Weights of a small transformer language model: width 768, a variant of Adam for these matrices.
Each number is 128 + 24 x the weight over its row's rms, rounded and kept within 0 to 255. Layers, rows and columns count from 0. Numbers have three digits each. The size before them is the row's rms in percent of the matrix's.

# k: layer 2 attention key, 384x768, rms 0.0239, rows 284-314, columns 128-191
# q: layer 2 attention query, 768x768, rms 0.0231, rows 541-571,605-635, columns 128-191
k284 100:132143117151119127136117133173114102144119099099109130089126086152096124120122121120103130134140129093153158120143090137096171147127121116152125111142115115143143112139125132115121181072142116
q541 095:125165154111132111134161151129134202127118140161137105150156121141094142123129082119129092115178139129184102107132106147135130154133107154138156118094087139157131137123072151141105142096153123
q605 101:172130128119132134183138131134153149111163110115124141149116110105148098120118171159163111093134137133099073120110138117169084081099152128122119146122094099120178159115125111123101113106178164
k285 098:090135088162166106160160139141109091121114161113158144080160120120127124160142140119103081119124141117132102083135124100120114126145141130136133130108148132159129135107095130155112113131119111
q542 083:098114145099112085138099150142162166135102106172118129108080147145135149156119116157148094149128098146160098101130113111082129098100123120090163100101125137112136152115107119153113131124139133
q606 092:145105141109145115153110095127166144145117135142128124120142125094131107119115172142131124146130137107156110133132116109109114156122107129101213110109126099129166145128104128169098113149123141
k286 078:166137123115097158169156107110147131115124122132118102156097161150089117124144121134155114124086144140149142103150143158104157163142148150150066091153109118141137132133117145141090175152134088
q543 084:175092125168103119119154155154133078120152143134116125134159113121086137097090149147132143130152109101099140125118161115159144133176139143131096165163150119122113084111181130083161071100136174
q607 093:122165137155114142127143163121117121143112147156173106130148116157115146122159132096146148119111105133148101068119148114142132126167116131136078141131139151148064095112146156114144124121139081
k287 087:132105130147112098075149108148112150152141133153149136126107138153149140102146148118142108144118136122170082135111146120114131114136116152126137156127144120144133099083120094119126092119119159
q544 156:145140091120143152163149138114173155136134084096138142155135100132149095131133144113154101116121150109105131090159117159126147132137164108149092116127138140153124169161110150145089172119124073
q608 103:133168124111145155119168122086143190092132083144162121111139119121140132113105148111134136130149115087130110083110110118116110097134139095141139145121095153147126181133074141165124158134111130
k288 101:086135236108105127109102097170102150122094130121142091082125120114106144090096129127134117131148094147129136151115150105139110081090146125109116149113147153141102139101160143091162108122143186
q545 077:130125068137138137118094116091160169136129099063159153193145152147131127130125117122161058160125172128102138152161105153122113129137153118107124146143146166104148122142065169157104140144109071
q609 101:173126132095122157160161101089133155116109120134137074121136088152130134116126121108143142138146157082138134075132106145184179130165119125149131110114098123088125165130120132171139139094130152
k289 092:165139092168125113111115125109134118124112116123129141145093140121130143142128103123119104106112139114101143115091142129084187116125147136122081143123113113117165097106128144110120147131169098
q546 094:108099169097124108110139127142091107095083154147154130150111148103115119105102127157120145115135099141143124137080173120144113124119106113132168157164102118114113114069131098096152108126119158
q610 091:129115108175100110139152126147127131132141154141120146156140176119097099143151128154109120111129119170121170148152166112143116128154141123115154131130156098121132117088141067073135121126153139
k290 087:116082107128147111129110159134109151110132123139135135139140134155144087112113139188159106130095118100141127137149128112159094141144116137118154159152152159133114137135123096116118098149095141
q547 085:135176121144120146143069145141140140145143095125110141082137156180119154126125127095147066164128149160143114126154097114073113115132143146084099132121124202154145141167106137131134119137128102
q611 082:098161091122151106149137155129098156147146109177118115096123134121105131123121167128165140187115112124125112071102117108174177138115135148110108126128119112125113141104112183148109111104132147
k291 083:149176081131145134134128144141138111145122133102098148129119113124133122139123101092135095112090143100095145101097130127104178119138151113145038103131145083143155155118102184114098174161151085
q548 092:119200141150099155139126126070152150150143108138134126121124129127125114100138154073133111138117126106140134083166091145077121140099141124138095117130111110093120149137116151167129147105118084
q612 090:139119122102147145115138164097124168116167093133138111110092098108119150121143154137138152144149132120115083113134120161214134146159119122154130127128112125127129145132121143165093138117145119
k292 079:151121081113127180149152142104174153152122124128114151115122106109138101120119155106107127117150155124110164105096127116144146149170158174112076089112121103164146137112121136126078143138136103
q549 092:133115173122153133145169109126169167166117109126128123167133098165113120130152116134113111102104105077107138136139110158128174112114142118114098153099129118115112147110164148125094190107156126
q613 083:114173102148140136153137099152106093155122111112108129093118121107124082121121127150153135126130143082176155085130125132093152118128132100144123135106137131082094131134090154132115126143089134
k293 099:166148160110127162145117089146141089146114114149152119101109145122111121090133129110125121170111104154097147093084170100138160121072145107102111111138144093099098110098141121157109093111121146
q550 091:119099159102132097064146139147113093092112162115141107117117121117122116132130118138155178125134134149129148152104164122140086141164110105099145164168163167056085110091128150120127094125128177
q614 089:126105151150129139146147150100161140106142186100105111155168137136154124097110128122112139119137085151125138181130092134116070080110135111115151152129135096144140131130129069092111126141134132
k294 079:116101160172137140109105114177118132113109127155121131139120143128103100118113151124144133176141083166158111157151152113137072149111118135120205159164158133164088116170135090143169098120091147
q551 098:167109115089101129130139120135142095120173112118147147134110112135126081106153096098130136154109124119123119145151158108143149093124155119110123152168155145126089095111150143131151109146118127
q615 089:101110104176154104153101151150107130128145142137173081106112117100218138127133101116130130144115130138099136144105133110149156119159121150119123104123123157116106174136122140114151118115139097
k295 096:136130154140123142139151136168141140123174105095168122160139107149119098116153153124154124155113131138095141116145156125101159071072189108124118156150151077125100112069171146181098124141113101
q552 098:132150100145109145159136123109143156146114126159116112140156119143107136130140144107123104129107130110143114093133106133075180139112148166128100112126078103140126163131141142147112165089130103
q616 088:099162125106126139097172124144111106156133083143125132092119126116091146095108152118150126144113119108162130096105117087145115145136115099086110151138162143098078154106139148156175113120149124
k296 083:139153090124126135154164139127134135136139161158099126143139123143129158133113106124084111112104144128115181101101144115130185115160139120119048122114093103114148122117149159139124149142131115
q553 101:131109134111095092129117147134120126147102168139104110077127172111089108116134138095151138167141122133175135164103140120097149131111108099110144168127158153121160156121154148056125116106135146
q617 098:115134099146124139137133090110126140126153135105088166132125198108143133135141160141097130147163138150137142104121154139098128150125150146135112089103182092123126063110119116115139150096117145
k297 095:132121139129117112124092143144120123157120116174135143093111164139096132119127140118093110153126129146161097150110105142148116142147119130111152138113115165157115118190115125080160155133105161
q554 101:132160143169158168195164128130142127173148124150122124166140114141123119144134121165108117114104125131124163115128105170090142162119139164113089113126091131143119136118144122140103154102157131
q618 091:116106144069109133111145161170119102083099046134096131112071101122111089114068134139137143092108131112146106133154066158144150117135133106133108108095092161100129127140163136113140110144160116
k298 083:110145112069155152120169099125131116159130141159112125087114090120115126115139119152117121112114150155127169082110123125113166121144131142116036103087115103138168122110151157125125133117155114
q555 095:100158107152124137121115110109128153151146134131128117135149106121125136161148114128098120127102114088086173067157098124096161139149121170159087116118095090146165163153169126147096167120103071
q619 085:148120154124130139105127158154137076121087140142168116100114079101102145111101110107151168137157143111132113143124141111162129146146116135088125132131116161128100122155127139140123093137094123
k299 066:132117061120119111119142126099131155120139139135117137165152122103141098154116132125096144118137120106115197111120134135090130095144176126166075136103114131122152139144167141143096119112105135
q556 106:099093161129120124104140138136134131137110134146100134109126146127144112132108145135086136134173166121204099157103104159119089153087087132104178123132140149101131108106073153082132146098133139
q620 100:168107100125136101148131102114167178124157116119104150175125175117153124173130137178112125116132146147078108130137169136112085100097152112127151105109144123130163127098098124122120131141174115
k300 086:135095095114103110151145102110116111177104128107145156135110147135129120137144130081125120136139144088146053164114101122095029144131114159142151128125136141158153127139050123120154178158110124
q557 090:179093165116122126078107106138113122092102129121137124103119146104171122121146173140138180154129092150141107119122134117171171146093121075129149132169113146086109093142109127151156130134105155
q621 092:151131133124109149165139120118145139107154138117108124159117159163184109155135152188115133116122117135085132109132122161126140106110133118172120106134120120106145152116163132165104165149181132
k301 074:167123156099136147113139122161154173127115104139141099143115131149141162074170115162148132162115116153142071127133105111146108143109117096151173139162089170139109137157114107174137114153117148
q558 088:076179156140123143166150111154120123151162139166164094152125102170121111139134122164092123132104122143155142093149089157118159170105108150130077098097103068135113136101112101179120119130130120
q622 088:106140116109105134148163154148159139104137121102079158169100133130163131145123142183108119098117131130105148127138071146135142123123130110162092102107088129097131172120136129141128140117156119
k302 100:128168107115143126150153126119144088091139154169126126135158106138138134114128107150093170107108135135146162100107127153113125121128156152131054083103115104105141143107156136142121104099134088
q559 087:140170149113121141174152166114117134140179138136150117188166159154109132103144102188115129133126145166154162165132151144132114111129138178099141107087095094143133102090145102122152121135175156
q623 096:144109109060119139181127159102143142095138107105086153146119115146170116121084135151130109105125117142120120124123103153164102111113135067155091130133075132116178148112104114151151154134193115
k303 097:133169115122122137159145160116134094132161159141136138097170098134160124111109120139118104090104126140134135128113126179108110126112146128117047147103133144114159133090150139135097096104153135
q560 089:152117074113127130083118184134143102114164111136098133124130115136111103131134109113179093135083136155136129184110158117136084078151161109139123145152179126136164124118159121122150104163095087
q624 091:111160128146130146090130123161129090183138152128164098102158140124086124114153127124135124136123140134151116108128193130136197132146125147125120163120144156120103117152115126083152148129087154
k304 092:105113145178144131090116133123121160102146115136093115152121137127077151133121115112170123165093114149118147155103151148121142118150146141150171162154148126105126121111142130099174093150139142
q561 092:111115169098128153161132123149153122140124139126118133132113093147105095105145124090095118155119094129131133151145105137145136077119165095114113136129128144098079105127141114143156129100149137
q625 098:121139183144128131182121104115139104138150189152171088093187088136150076124138134154108155146156092147132131097109144149133118084151095118135102127110090101121075137132187139101137134150149097
k305 098:097144171103148168138168139175139103111107107110164097100144102168111101132132125138123112159111165112157136109123147138108175101100133120143050118134124081111144133117136127139106137128133102
q562 077:162106106143142125049116148134179120131116109085109141126129119133148122131118086117140107121119174102104132123120112129110135110152146098127133152148158190127122166160131145115126153125100115
q626 092:140122132133136122109126108135067116149120138143132101089125140099121143134107140099170139139129128110143102172117145100107152167161122164100184162119158138133111086116094116135134117121101139
k306 107:145083118098128153097101143127102140158099105118108158106093152119115114128104141113160143175128122138125113156132137082116106133148108142122189135135131103128112114180084111109167178138117108
q563 081:136150089168119124071103167131103150092097135112119095094144158107118161152114137139173124128155163146128071142094119148136147133165112105158136144131153134117123141121117118154145140110105108
q627 082:146130120147094122062131141124109132171094117130131135161079105147081180140128136136100159141106162109127127200143111081109189158133122161157155131142156109173122097142098113155136170116131082
k307 112:125090109130110130115109092105133150140107092136112117113121155102125137129134141129137134137142119139142076164138098117151091137131112137134214142138115131160118133127062117139157147121114150
q564 090:090140096136147111094129137150118113109139137099152105119124137115139174129142134093161127110106138133137159127122132106130162127154115087172142146144149097164136162097110110139140110137147121
q628 094:083145163128078129120117159147108094138153150137127165136154071115109128160146132110124117106122148115153164143140121135148104132145133122120128119124147134146138167139084146101123151137109116
k308 099:104159163140119113134122091124130135100152125086103127180159091134145107118156151126106129104129114166102124094145161147163140156171188136127145138149120141150125170120099146136132108134144159
q565 181:149159105139121173145163121113133113120148146120140136139166093152129107140124135117140101091116152118110166119125130152128141141148172145134047138103113132136135129135149143139124156130130088
q629 089:110176103144114163108131164129103121139148132131142151124128136128129133118135135094112130090128120155111164125114120146121124114144132109141073121122152159127121132136181128094133121121124086
k309 060:106169159155122125118090122136049103134123123124092123122133116117129145145101112147101151145133143139136179137142091139130140093145103122123151115151127096102138082149160111134174067090129145
q566 091:130062149128133125129152155174150087130106128166109145122086140147104118131117132159135133145156137114130130151148137153110119134123111135121157105099163184101122106085126138113134136118142161
q630 083:157121157133178125173146103094126134116124165139135101126113154139153127097078125114134124139114136110144111104121143113110126124114099113137170146093106130147122138099139112156102124136152125
k310 073:127107105118133151150118145155196146184091141135143134131095165145135136133122158070132106130129163098133109118127129102142126111158140118146162107122150098160115128103136119148120143162148107
q567 099:088146156110123145138129120125118189123150117178151119145146123106104110132120140131139109138168150142136078109157143144085087126116162174130146115119192147133102155153123142093099136143152109
q631 094:129119183122152158159077100117114137068097089123113110132141125141096102088113152202147150118146125138143097145132132143118120103106142124138133141168087137142141142135091080086098092159175151
k311 088:118107110145149149151130124118122132138129086135166138128138135123133158127119107158132102134121128111063068144150117103103084102122167158174165170141160175120107122131102095153100150153165107
q568 099:077118168073092111143103135165154096149110096113131122123102157135098116144115108099154113127126160114146113171160102102095111115137132110152151090095134141108142130108084154130096131124147101
q632 092:141099135096121128145101113109108124128140145137127118137099144122133093106137145174154126162087147118129110154129154087111110155100124150058171159135094091101155147139074137148097087150111168
k312 075:138133103130137118152133115142170124114116112152103119131094155130124146122117164158095088175107113122135151136161167102111171152164120158124085139146127113103114126121082163145095139181106116
q569 100:107147120112135144101104112132133169146130093136116160115108121110118123136126153108132123123128123109104100143120108130123135149129163107141154124141117143199153152175135100098100098137128128
q633 097:108082119177095119129080171171127137084059074137112151174111108129141163138168108114120101132138090126133173105127076123087139133146111120163151082138160125173109114116129125111143098124100092
k313 102:117123115116117147097167171102115106104097131142105141133151127119104118110129133118127131121113113150098155141104132116105165138130163112098141148112118160128105122145166133160124119124136180
q570 091:173158141121130163109108127099126131076133133121098100117152079146131137117112140110140139115107144075154171134137099157192163168146110146121115106134131118117098118102133144166128122156111130
q634 087:103111103135091125088106159119131115114129128080130129139125056117112131163127147139149182096126171114139121146120089133158155121149109143144089147119081138112113168134140102131181133120132081
k314 087:116076118128124121135099140124146115129108125117143140127121092151142137135099133130149144128108117108136087127109075083152118092117108158122134132124135085113124130117114087192107102106111121
q571 085:147132104122131132101145083110090148113136142107126144126135102129152119112159138078119117111112162130114155122107090107099098128129153129142091174146153102145149163168184100107086115133084095
q635 090:086134102210117103065150148146111127157133127124137123130123152118141154150140138094144127125133131121101139101121144118129111118140116126123102131126171124155110094138144181127137155136124111